Weights of a small GPT-style language model, trained from scratch on English Wikipedia.
Size: 14 layers, width 576, MLP 2880 GELU, vocabulary 8192.
Each number is 500 + 40 x the weight over its row's rms, rounded and kept within 0 to 999. Layers, rows and columns count from 0. Numbers have three digits each. The size before them is the row's rms in percent of the matrix's.

# down: layer 5 MLP down (transposed), 2880x576, rms 0.0467, rows 2814-2879, columns 0-71
# up: layer 5 MLP up, 2880x576, rms 0.0502, rows 2815-2879, columns 0-71
down2814 097:459542436470519553466510466447543493478519500476542516437550457569483571484426513530453490494493533521460474498522476495540428526531552460503450493496499493519490535497489506483516498579489457453480510462556504466552
up2815 103:480513505448551447528450493482454480483552534568483508513487479536445491581485476484464525483549437479449498449464467567556521472482513465506356495497590518542498508502510499473514602481498486457483518521448449493415
down2815 098:508476542426526439541542566498492495526436523471492465525493519515518467470475468484529470541449510528507562498498489406435513471541529484424502461496511517508565518481519554458485538525476509523483510454502480490485
up2816 090:485449518419446460532513511531519516523519504506491505481470506498492558449487524500503520542519474463562510503471531537457523430479485487554510554465550559477458520465493486474531527495508547472547535533582474522500
down2816 085:439535545560533578522510434534454504553458530519514547507543531493495500468544484438497411463536512460428521447513535494506506519485518457502483469472420498508573462526471532526554524539516577480510525433467491526506
up2817 094:475561505457497493474525540472537447429559507452588538487424448482497492529486519471459464535548503544515427533440504480447468517372524453400474444470491461564484548487455475517480544486517470493540427544493489506518
down2817 087:444459507544512498613507424521466496536515491516494436519560481518501506484579502531539552480484484535488482474502509459536466516534494495549559478556475508475520443518539578501514570458486516527484511487509488449495
up2818 108:495531401457516526486462523485533492472431539404521478499553509465445569479450469469425487483489533493453503553521493537498405500429436522482511468571500548488589494459504492564476535616541482406499515543558534475478
down2818 107:542541512455479533484511451502461516553425460525484517514486552485454439463520534460576497508534393495540557525479467545422495448507480501498568535481499504500494562558484438480504524453542476564509467572438579457455
up2819 098:506498469523454472540538556425464539540517507500525499475466438504436489563560567459467581506520526526520545498538479519491596543570494479486545567513497442515523500439459478472474517522485483472539534539436529478416
down2819 091:525502526470487501521481427575502463471404512518476478526525496537530490491543407565526459565458426556489455435457447502532487550509427513554499465519449509563525537518536509494469466465458500568434489524495490479518
up2820 102:540500428443552540432477541538464403516499481452544387536530531538496521504495498575484518480447512489476524539511508523522494433494571495499495514491457515471454492448491529463440470487524509435502542518458500535440
down2820 102:487479537503573482558492485532530574509507567549516523464534476484507512475533506453535486531550445496470536522515493486462487488504442502491533572581473566591500552484453421529455539532508500458503559492500452479565
up2821 102:546451468525443548502477524486437500541484526555522482512518459460547470500472507511477529494551473495457457468556519513517514506553596445532506490493472547483475536547517458543546500436479435469459515558565516482493
down2821 110:511503519574465475429558530503473419469502449436501496537523530506524522565521555565554603517503480522512571471485531466518497491493486489495529567450497505545505458452519429503488499512540450531501490473510471501460
up2822 098:521582533488496546524468576528479450596532572468498462574532528523457514510532470461505508545501539493551566498597472566410519405423548531437474526531470506477523511474472514505453532545491473511409515527473529503474
down2822 118:525481533536468554472460503458443437550514503522467411431483503438468548462469541509479535479553523452491497504523503412510525454476534437533493512507580522511546491592509510480518536591459475471495522470546457510522
up2823 097:526540464522445479491507540478490513510526521452588495496535471539459485524500498455525579530460500572551445470438517466528562512516470558551565415521489537499537538475512470462417438482564500562532405541597496550469
down2823 092:512498472487557451483516541529487493533459534503467531564509520466481456541422570467540409467534495454508610466525508507421448502504489496479456499533597489527507434529499526513483515495443527491444598452407457494497
up2824 099:481550435431458524573542549458534475516519529477427506493523506515463483551520521516522479571493477553539482511535546476493512518529455462520461563451491502497493503519482504453393545529555451480490432551516515549374
down2824 112:513518511459492468491481441469475492511499494506544522540560562447591505515469465534514474514430481425563544508456474584474456446470522503472561490544481466514524470501582509537463485541552554505473547458425560551527
up2825 106:517585500439433483499434492519487496488518459438458532485504530448480520528500535467499548537474477491462504524521460503419531491446453528470525471423534440453540544485510401490535549448563468456543490490595565526431
down2825 100:521460510459580448511485493502537568482550541555555486498520536532486523455554504458491455499462492498539442461521546516548451486479443481512511507473514500510526492451512473472465493524483540437408478452542523482501
up2826 106:494539450528486492529459470481531483470552452457504516474445463558552539436477533499464567497532516443497429485605459428429497485500515532492564513497518489560494522485476495548484505557483517476482582467489531565486
down2826 102:526549487508522436549540460508531562475397431499475457497498526428451546483494504561448474491542508478491533481476486516515465515478499501528530462536493546450480499484547492515545478492559477540457528465496481429461
up2827 102:451434495444516521561475460478483548449486512517553494514481420485431526478518473461512441508483474518510403389504489490522563472555495467447436452499533520481489522502489530557526528556448511483521503534552532482472
down2827 099:520564535504518520518544463497432440529527505440546490475544605457447525512510513482587555534454471452515422513562414559493433438549514476440534505533520479535440424479505468464546506452542457531530540468535585547514
up2828 105:472476520499484455466502520464569476532532499486478526433533473536510504550478468542556494554500491558581560437537456503464495511505516500521488453491513439432469490480484484430487438615488522419550511509514552599467
down2828 099:509575534514552484488520501541565493491479459599539446552503511531477545477508445443462481432472574489525487448517498516482498465497481475478519576471544505482524401482607505554528425490490532531496480512526548503495
up2829 101:467452454449488508491443493486522546495444522504562475607527421559534528499475453530589483550538547490504505441550485443479527459545545472514536497427513498558507538509501513494439461534508546479516528504469497462514
down2829 100:545525486550484509489573490492456564501521519460409567509520502485456498498479471495432491440450487512467577556480529522441474500470471423535466528491498513571515464487425462528526511473516433407432521549512537494465
up2830 105:454528476465414440456454559497490487533534502541483467515495453468581514527536481487517520514451470437522475470511484475474472386455428557512537480485534490449470463443488572544498493443516458400551445590482496523499
down2830 104:526518448475477443487579508504501565514519472540509435561487500523479454493488403505478515511440497541439470494465469473478459475516484442495526509477506519492515550501451444494559528460485546443543513533507450458554
up2831 103:492556529519445531519470497509547435511550475436592552521521505469497490503456442534588482507564529546539444509510559490565532540447528482579488486504528480502485532443456472457522458491538454497481470559548510506423
down2831 110:491485496476519490562491524449508497537481522525437501512489546509529506540478560509489415437524434469504514497459464440507516495464529479515487478442535575505446508491563454430505436448507531480495526554465512444549
up2832 101:495508450463434462574497513532445525528484529474494490484482490471466526545494522500526497552527396525455468496541487540473505439462427482537507494529464505546551521446452492554459464531468470518467508555504448478595
down2832 098:507468575522511418507512529511537440580473466520525468506458475523453557446558482540489510497557556498535514479502569534542495511550535527492468535512521486533564407467472500516471507485511475473469464462541552541483
up2833 106:496526514466557499506502493497511524495467521461489509488516499556546573464517506539537496457525436519522480500531440503527502506478586528515416490541616483454437462515580478498460469454496480499529560525508564544484
down2833 106:475501463504544573449510525460522554486496560440480511522474565485524532484504476555419520442556500552525448525587467468490484442525492462508482448477435516475522499461464526515478467525578511535506491390559498470558
up2834 099:426540514515544490427406516498439532498485533542508463473536435565500566483500497540511631576507452487516445470504498444514428475474445498612456450493497495468502507501483469516436549541562515535485483514471586478530
down2834 099:498494498552429501551519511530471492551548525515545541469435466531480458455515467490443500490486534506468518452522448567444455515514529509503457434463535539511484426494532529514582545485465482476518500490442522502564
up2835 104:539503501503513516520537481445470441385494534552516482539436509510479569529534528502502506479519433500509444504504592513539561506480453514454497509535489528531559532434428472574479478442475470484469522618462529493420
down2835 098:419588495459457502550492513513558484519466491534488476422570551470516479461465526533526487487535572552474427461467469430386497494424510499540390517540499499461475595459505534478518474472492497526473492457472570457441
up2836 096:505519465501489530480473496515412384478553478454475482507519494538446495463538474519430500559549495443576450507479483487509512494502480481581410559501497435505580503480526490476511601510489495463491500477464492565524
down2836 095:484545503490475560507486491494580524459489500445496504551453560444439524567516463509488518452483477492449607531504497545504480556470481537503535429506533521466426520488454508461504461570520486462434508440537511456445
up2837 100:496512491450499405459480571480479510377457446486592513506450558519518492591503486488513502498526475512505533489502476534410478430459507589501515466494600453503528529479497436513520531422551448517479523512535486520482
down2837 102:517523401475598556543514478513544488518517449536497510483436533502469442495482446511472468543428474466496522556601469436571512561461531546536504537567492559570479530514507429516448511508510510554481479547490512535551
up2838 102:468515521521460469522494513536495470501470510478490453482577517542513487522504541453481476492481467520583567514506498499531529463516438491458479530489499573467481573472467577468548513515484481473514568493481427517582
down2838 098:462493541441478533446481500511495529528429481523463458499548557493449547466512456544510452464490434470499501499520466516457486487515483494450502483523456441460493499496519405491517532445480453487548511501502516527461
up2839 110:489567490429469460593467459578465569544530530469529449500453510530597504475522504580488487517531523488453446440523485506545441471464467464504598473523537514531523477475391517610499439482476504539537467515457531517513
down2839 112:465489457527504483486484484556498505511429432581500462505548459459542525517494592448428549537475532560514523511504510476500487510465481467512526538542588476507517419502531486477488467624429477568528506483458470506448
up2840 092:497527516511492498511419508517530521582553513552455561510596533491475570528500535524497471547453476460504487476499481523449490492478391574550513437424502481524524582448482499484464545499562470477474535478443458432487
down2840 084:457553455507526524498577463505496466525482530439559516451415527434488483447498497507505499461493457510494495532444558512526464498504537473512484523542533554451456478474500486608484441491488530486481478489527499499536
up2841 094:414453520459475516549493483475396460499513508559437400572514462500545576501464479518556501461496494523474507479413479497467527454532534436521502508449590458556492480516492491575523541538452511481525498535481486595455
down2841 093:504503448489568457537511511533465546514505470438519518538413469501457414533534529508503583500535456465398448524515457499557540486419515518539441471517501499525515428486486465546501487491530529478460514469561526459505
up2842 101:435451444450514493522462481521528473503475565528465548549462478503489542550476504544442526502526479523524469511481599501461480568539502494526433551527552497517459503433514577425457512498507526509536439514560569530426
down2842 095:535427525503491503524537513538488569528449520541455498551463470396474477490538523503460473554461433512515449391528549470489467571518543479502468473481536584454518532458526525545464472483570462488470498503574462544444
up2843 090:559473494508499455558460535503520512481524465460556453519495443547488509485463538407533604521453531470530449503431455523512508526560503502451560484507590498522422546507474505526483527564497502434465457511520565483495
down2843 090:437573481493495555481577528497481573488460517537482565520526504512507532497497493507483516461519529493488552449540463502465557472497479521500498549480449487491591453507526461445520526528492515538494511503463480532477
up2844 104:480562509470397469470544471477498563548463495518441420512556415502478485567442500542513551561590441428466514504506553519494485471487460489532534434461506519507472499507483438501455505552495507569494471506454487505508
down2844 118:495508529468453494476520509540459493504448520498476506460495494497551539482491518465548540443503583416484452565583513523520492496566482444531518463557512439488492482517516520490542497470475554527532502485504536544547
up2845 101:572495557534482517553528524458444528501501457475510465474531440521495545496513508574489496518489474552460544489531551564488437536550488468546529544512485485514498486471556524513449457496494524413513477515531567553449
down2845 103:500530482483467490578458555477541477504459450537530516494506494464590474533476511470492530564519474557510484529457482515527529541526527499520439488473496488456514466501432539527475476505525480496543474537462457541522
up2846 098:551491412464452469528497523538502443408447612479499444502527480488516562507465502496498434529496448520474456477589520531493560447475501599506561464478495525490579542465423414578468527478510496468531496532483511480427
down2846 093:437535525405526554533544470529478509534517373531510498411450538508561466469606498512508524503484516531487495507543494531448409466502433440483474500552523391498481456508493506433532466528509468486541521501501476483531
up2847 101:548576512463478481551459468513423494537545580503547424568482571467479475529529507490463452500517459470573544531532495532488550484488423485520454526481537505490533504452518514544531504508483527542470430548476521512504
down2847 102:481489460541455551455532538502502480528476463517555442452516515516498462494509468558504537468477552497484458432509502520475497534463502539493487546483521496513529538433472506596565505515526509487504469510517498461422
up2848 096:490546512455559501532523490534418438493466458442535456488497469474480460539453551517471437521453479537506432502457523493564478485427504502462522446424574442513501520453532532549472555493495469522540492538502536481490
down2848 091:517405444369401459558513548473558556607517557613498546523433499509514385510526464486560486481497429428565576506457480494494483528441481543548460474484437434495494446546474464456490482455486434504489467510473522544564
up2849 101:448507460470527448457482479527493438518547487457465491563495492499481516503512503512539499546573462558424441492461507475501445445529503550510508513510479448516426496408541423558519554500454498427489489558558459568549
down2849 098:466436508427515535515546544430522560449471505497561513459576465553513510456493467531507598484497539469533481475473514505490567492561536489528529490479481543490540558490552577531530531495463499421462494551465561364519
up2850 097:545531523516533449519423554448491529586501414438469407466489473520506512443506427500526523490553497561508543450528443458445472435439434480511480497513546545468510518548494451469483554566484522508521554532546501422516
down2850 082:445543472473458534439556501558510467473522530544527570519497544505456542551509530521471494466482543411519464441504532521564523590487496525445446516538457442531531501462514546458500452484540540547474420523483516541489
up2851 103:454494554469403480471543449561433480459475473525480446456489472547434533472496413517491498482458523514485457469521458553531503485468409533533513486507532490545473476478490470548408499455484483503378484489450477516461
down2851 111:418510478507503482495538478533479487477499528540546412517552546455476524505509540459613519563458473496488482467467481464517539473513486448536590483477469534553447538535483542474546469539511523476519488476479474479473
up2852 101:490485521511489465426488517495489471520571521504410500501537497501525496534505549459526528494438519542581466476545491532458533511464532550500561484494448434493561479499492427508518561562451494509472426534519590493509
down2852 106:519539529523430472499474435497530449516447526511480519497539512539518499520563522555473540515580533513514484535474542483497449470620569523450522483524463508567504458485553524551518502404491415491433481377517518526525
up2853 097:499496524500501552478553595484548535447525513399598476548558431529518502477531509540484592507489524543511455469598510480531484489527523493502470478442441578486557461437524467523492497468567443503503551506476526499471
down2853 086:488486489517527418512457377559435493507527569512539554461529512475524535498509462546469459527543449504463488593402456531603517493527485493478501493528492433447446492513587506472505475511482573576422491499410455418541
up2854 102:496494520530498537474514552438538478451471497412471498575548544485571491522560476509534480531544456511455485462498493534565428481511507469580522486440523484463523530494546428432515456538538481457505513472531516522496
down2854 104:530551482521447520591526476504475487501563527516479460559591493452569506556418483520532498497505435562546500452480550538441496474529537534513511475523544417552473479510554483536488448515505528489471474535488544495534
up2855 100:424532577485455527420519583490468519430544547431465519489476467506538484429452545515526477510489473456493503437479496510477440443498505518483462517421443393490587499539538487488507519517508472408488514493507531491534
down2855 118:491558481525440530559481515521456459482502519538508518488575571406556565527479561492525476502491509467509457442488423385447510461488503506512518501466502482548501470590533485543540527475564513485458487539503560493523
up2856 101:513425457460481459491471548455461487440606536416546524514502447498583502532461461538530479612516527433485511497520496485533523455549568532508489521471494528426539485446560457455463546493540466492506472503488449548486
down2856 101:500477493411493443492532460481458495512549455597524484532523522520501538499494482566546513442464606482528450469485519523557526483473512497455481537496561513529571528525428496523507557523485497496493585549482498505487
up2857 106:469490483381474504501542508524490506442526531502581496513509490526468534481464482617520504443438529444511495481487550524501523499519511578473428448550532506553486515424621458502503534563453525436443508568465529449501
down2857 105:459495509452542511458501440507515519526443451467468490484414485447529495470567457468468524603490508479493474487463458458547518526541490583491552552535531448455508560480514492505579441496498459516478466483566504458529
up2858 099:501509458457474500515465518608526529484490488512501514466541486495437508482524487483588509564492487529473449529472423613475585490506479494545474543528489557392409502538489481501482509508528515551523500461568473551541
down2858 096:463530510492502521461491570518473426503548505498506505470527504555550453491515531512458440477444556484528543576481498573514437442477418529472487521458525395558525476448498492477450501500474465510448507505397461511494
up2859 103:444468495490535490511495508426495513517487474434558474506498546497556529470509448419584476591466490507519459489494495532431506464550514570479503466427432519452484462462475466469477500535561451398579554435502536441501
down2859 107:524486562445530520506508514483511551517525485541521489517493538519507519514558476498477488513509457483484462520457562477479436486520479556544501505536494604387525537520521516537471484480501450442508479436478444493469
up2860 101:443470393497505428477452518533498477537431538477514508463503496548448564579414458479459520503552499429452533454482480481459475498451478515487474401526473502538477503459495423444472475519518449436509543528454518489490
down2860 099:514549569434576499507547453428492504478532445541463560534536494464542484550462582448550452503532528526581527554490532464491509566492494468498547548443508502416489502497533519442479517499548514510528484504507508525577
up2861 108:528490520533502471473428506574435533519513437593520518478493478501504487475503446572468487435473469482513510469534504456458500498464503502547452455451445543435548426558486459548456535560501491493520537478556547503456
down2861 107:448533525548492549523530528458569512544498549529532467525533501573525467447440508477538511507505576437537522563498476523491451473548476491447518464462635499526498462545496488541517463439459529536524492462513426466492
up2862 102:467559471485564550544518469512483483535503486492450516550496519511544517504455534492465481536461450495531563506526518533517540450438474569501488426502500419476559497513471461474520501470527500509481507461554491533464
down2862 105:539570566529453474427530478495513495481522499555602527530535551494500495504489479446466482550537572529484502495479540523436522489487549527483453466465476513545517475504459507540481587478516449479576464485456504490481
up2863 104:535518441467473506453490521499461409497618535494487471537487527452525603484495513474446486547478510460472392460508507570533486522536420523512516505553544455501517596476469446563520443595550505433543452484494514484541
down2863 106:459512540522473528497563492486583522493423548470518505471487579472509462501542499495491548534554579499509524461473478497404494433549440475497464449519454510489490468548476518486529546509465497521477549432450486471595
up2864 091:492587470534511499504546410403514550502556523501518487533480577488392523537497507530516469513498433531522555491424545510536479528420574460470432527526465533528537455561549424518512521465630469507447536427550513548441
down2864 087:483494508462545491472460553526488436528470466519503478436527414507471478442515521478518463527442486520482441515478494529529454470554478460513519506474525509462507509495442572461513557577474456580527482569499464402507
up2865 093:493489469476501492523501464496541523484523473483537503532488547493455489532556472546500499440451539572493549447475513483511536534473497575485525513491510509498458502467481454532432472437533477477518470466521487480497
down2865 091:421475473550399509505519498489439497519493510525477488460481449524528522471458538466456485586512581531475444472473556574534473472473480432568461542489443540497602523532482492542562488540494477519537481503510490543483
up2866 100:523482516532455516494457509435459423485507479434530526522590493480510540520444501575474494497524499616517466488559514567578567520485487511577550486536476505463570561463442533538478528480563461560482568512524520537453
down2866 102:529513488493552427457533500492480579496498473573482459453446488499563477473479456542493465483523509534477539507523467504470537484482457503485452498555514495521519509513433405407493456478489458451447484502506421508521
up2867 096:500499557529472495602553460547392501569500601494562554496544539541488497484553543534453523555513461478493505487528486543489494523468453518503516495477472539477464459469557529537491446465531466493509482531464494436473
down2867 095:509529486418551565457460537457500482496433493535484497430499434569567496496496439465469469533489576453463472477561485551511556555599468476425491508544500510532482485468462510475491541486478499494522509456535588551534
up2868 097:457529515518522525473468531527472462506568523521483470539548485517440537528456449511565556494518433531554503490486473535518522455516465529496515477571531531582559486490598467474519495509517526487557532511480481523480
down2868 103:516472424516554535558523506454531507461507467430484419522531491496513476550502497560527572473408410537563487582529537549435526552573535469491537488506521482438492543541494436525470492520568498479465508515458535450518
up2869 099:531461535476435489473455544532469497477479524475450468559477355498480578514451399502508471523605462547521479514505568472573432450458548478572466439533442456568493547500532541504444524520498485524486549531522543498491
down2869 096:433490470558465494496468540531539510459475536560543486494492520463495563461546558428539509474492468471433506525527481527441543547553421463496599456488526529524467494416444515528475485528496464580567459544449517531470
up2870 096:472476504492497474579526499527462468474458523526458546494565508527490566516478528522532574583523498551634520499519549540487499414492535519492532533440487557541494512489542559539474514463448486505497462568519482517461
down2870 104:451458544491454473533533500454491483515486481557513522518462443523543491490562554518560603468479513498435539492436542479479468516494519521480487520533477446421474513548425490476508502541454497512562571397550506579519
up2871 103:391502581485486435549492537435516494539524486503509490523497494499520486501520501467466529482542425489454473457483502512548487479476438493500523524433501452487485508439507505464446504543553467518467518458544459504482
down2871 105:463470568443483469576463471514535478470484495567409566423474537535512506502519458502491547498554512487547477475569512518524521443512500423524503571462503490524515529482465478499491506415470545495568489526510531514469
up2872 104:447573534526478553508466499586529506474521538445516521630492515487583500557502437517502576443447470569529449535491495438531498468511465481561499437480567548489544462498572489517462517551509462453426452560567527450516
down2872 107:489520457485507505470493456492478460464491496482530444558530484503448480427570517514473529554542496551470542514533506446525541499523513498494422506425474540489498479505495540520545475537496424492485498508581460513496
up2873 106:438505559484436539573483567414448488413509494531508528510548508531560500478513508523490524556510537487474546406612455457564533462501578522500504491485491529466549557473510514645490567500537475486519488632493543496492
down2873 104:475520511435481498548467477484497476587530466487489502525528469499436432519539460517430426466536518559554488461535549556519563478509459568511521440584556467443504587525532509497456556490494527501472487456497513545432
up2874 107:468533529496485492523512552481466430495463535541524509493522413501542507492483477559502490516532409497527489554581538491484515495517458435522508476487518463467578584494514505517444511466506517500488506469512521535515
down2874 113:491466543493488504564506528501518499554518564510444485428525524512579529516403528532511518533510527477556531528529420566460443555609481484463531502485478475503489507500480501514518583491530489564476489482493439478447
up2875 098:489543500463483526476583583453548495512469481450413487566495510564496480440480537495531476569513470491520517487482463532456543448442457467512560444501518503460527519432446509614523502466482485513549510523475486494456
down2875 104:522499475528490472521503490498476526514527483451513515476542534510511488478539543443482512533560510610509488476565471421541499508435432551566500489501513427500475580533455405528493557462468521492477551609519479512551
up2876 107:459473489448466465535468493468511492487462488504497554484541406561530557495466487527505501544512463510497534558498530515473526509508545502471473495531576499512542514536417398534479510495551520468478452526553551528485
down2876 115:514494548503457494488478520460506494420496518527494426434493544551430528477428465475488471471577523493498514496497428471482506489561510528497533488465434500518481501567525514503458514509579539461462540488497514538511
up2877 096:488503494512569466503526525567485513555538602428442531570538502465510527514560553584480446560468521498496576460496534463533424446461450578500494450543479521555468517498500438567497489526566450508518498597505521446473
down2877 090:548474504464489532523386512464505518470507478513552458534477470502538467425439417466497518442556470503485500514485567498406518503510536471453469592436524513522571527445493487462515460529530509538446493461441512505501
up2878 104:499477469514503464564583511513478499443436514486526525561525552473393560535422521468524473557462468549493486530447507491499427421464512477516461531487496505480558486536422490470508538494525506463478575466468537512495
down2878 103:561472485464493473589482571515539453530517555529505490556426476582606401457508420514454421544505444542501500490498488453517499496512452502481505527509462539495480504471477502515512471538460487431524509519492520516517
up2879 100:470526521514544445499492529448454475613516455512494493569485441467550492553381481568529501517480474498471451544502533494466555523419540463450512487445597447552470548502453549518451543550479446455453518559505451588483
down2879 097:450508444438516463430496471536513491436473493514508519436583508499517547506511500495490475583483491562535520570525515470519494444505526511532477431514486510482427485559512504462513477480489509557554576512506585521532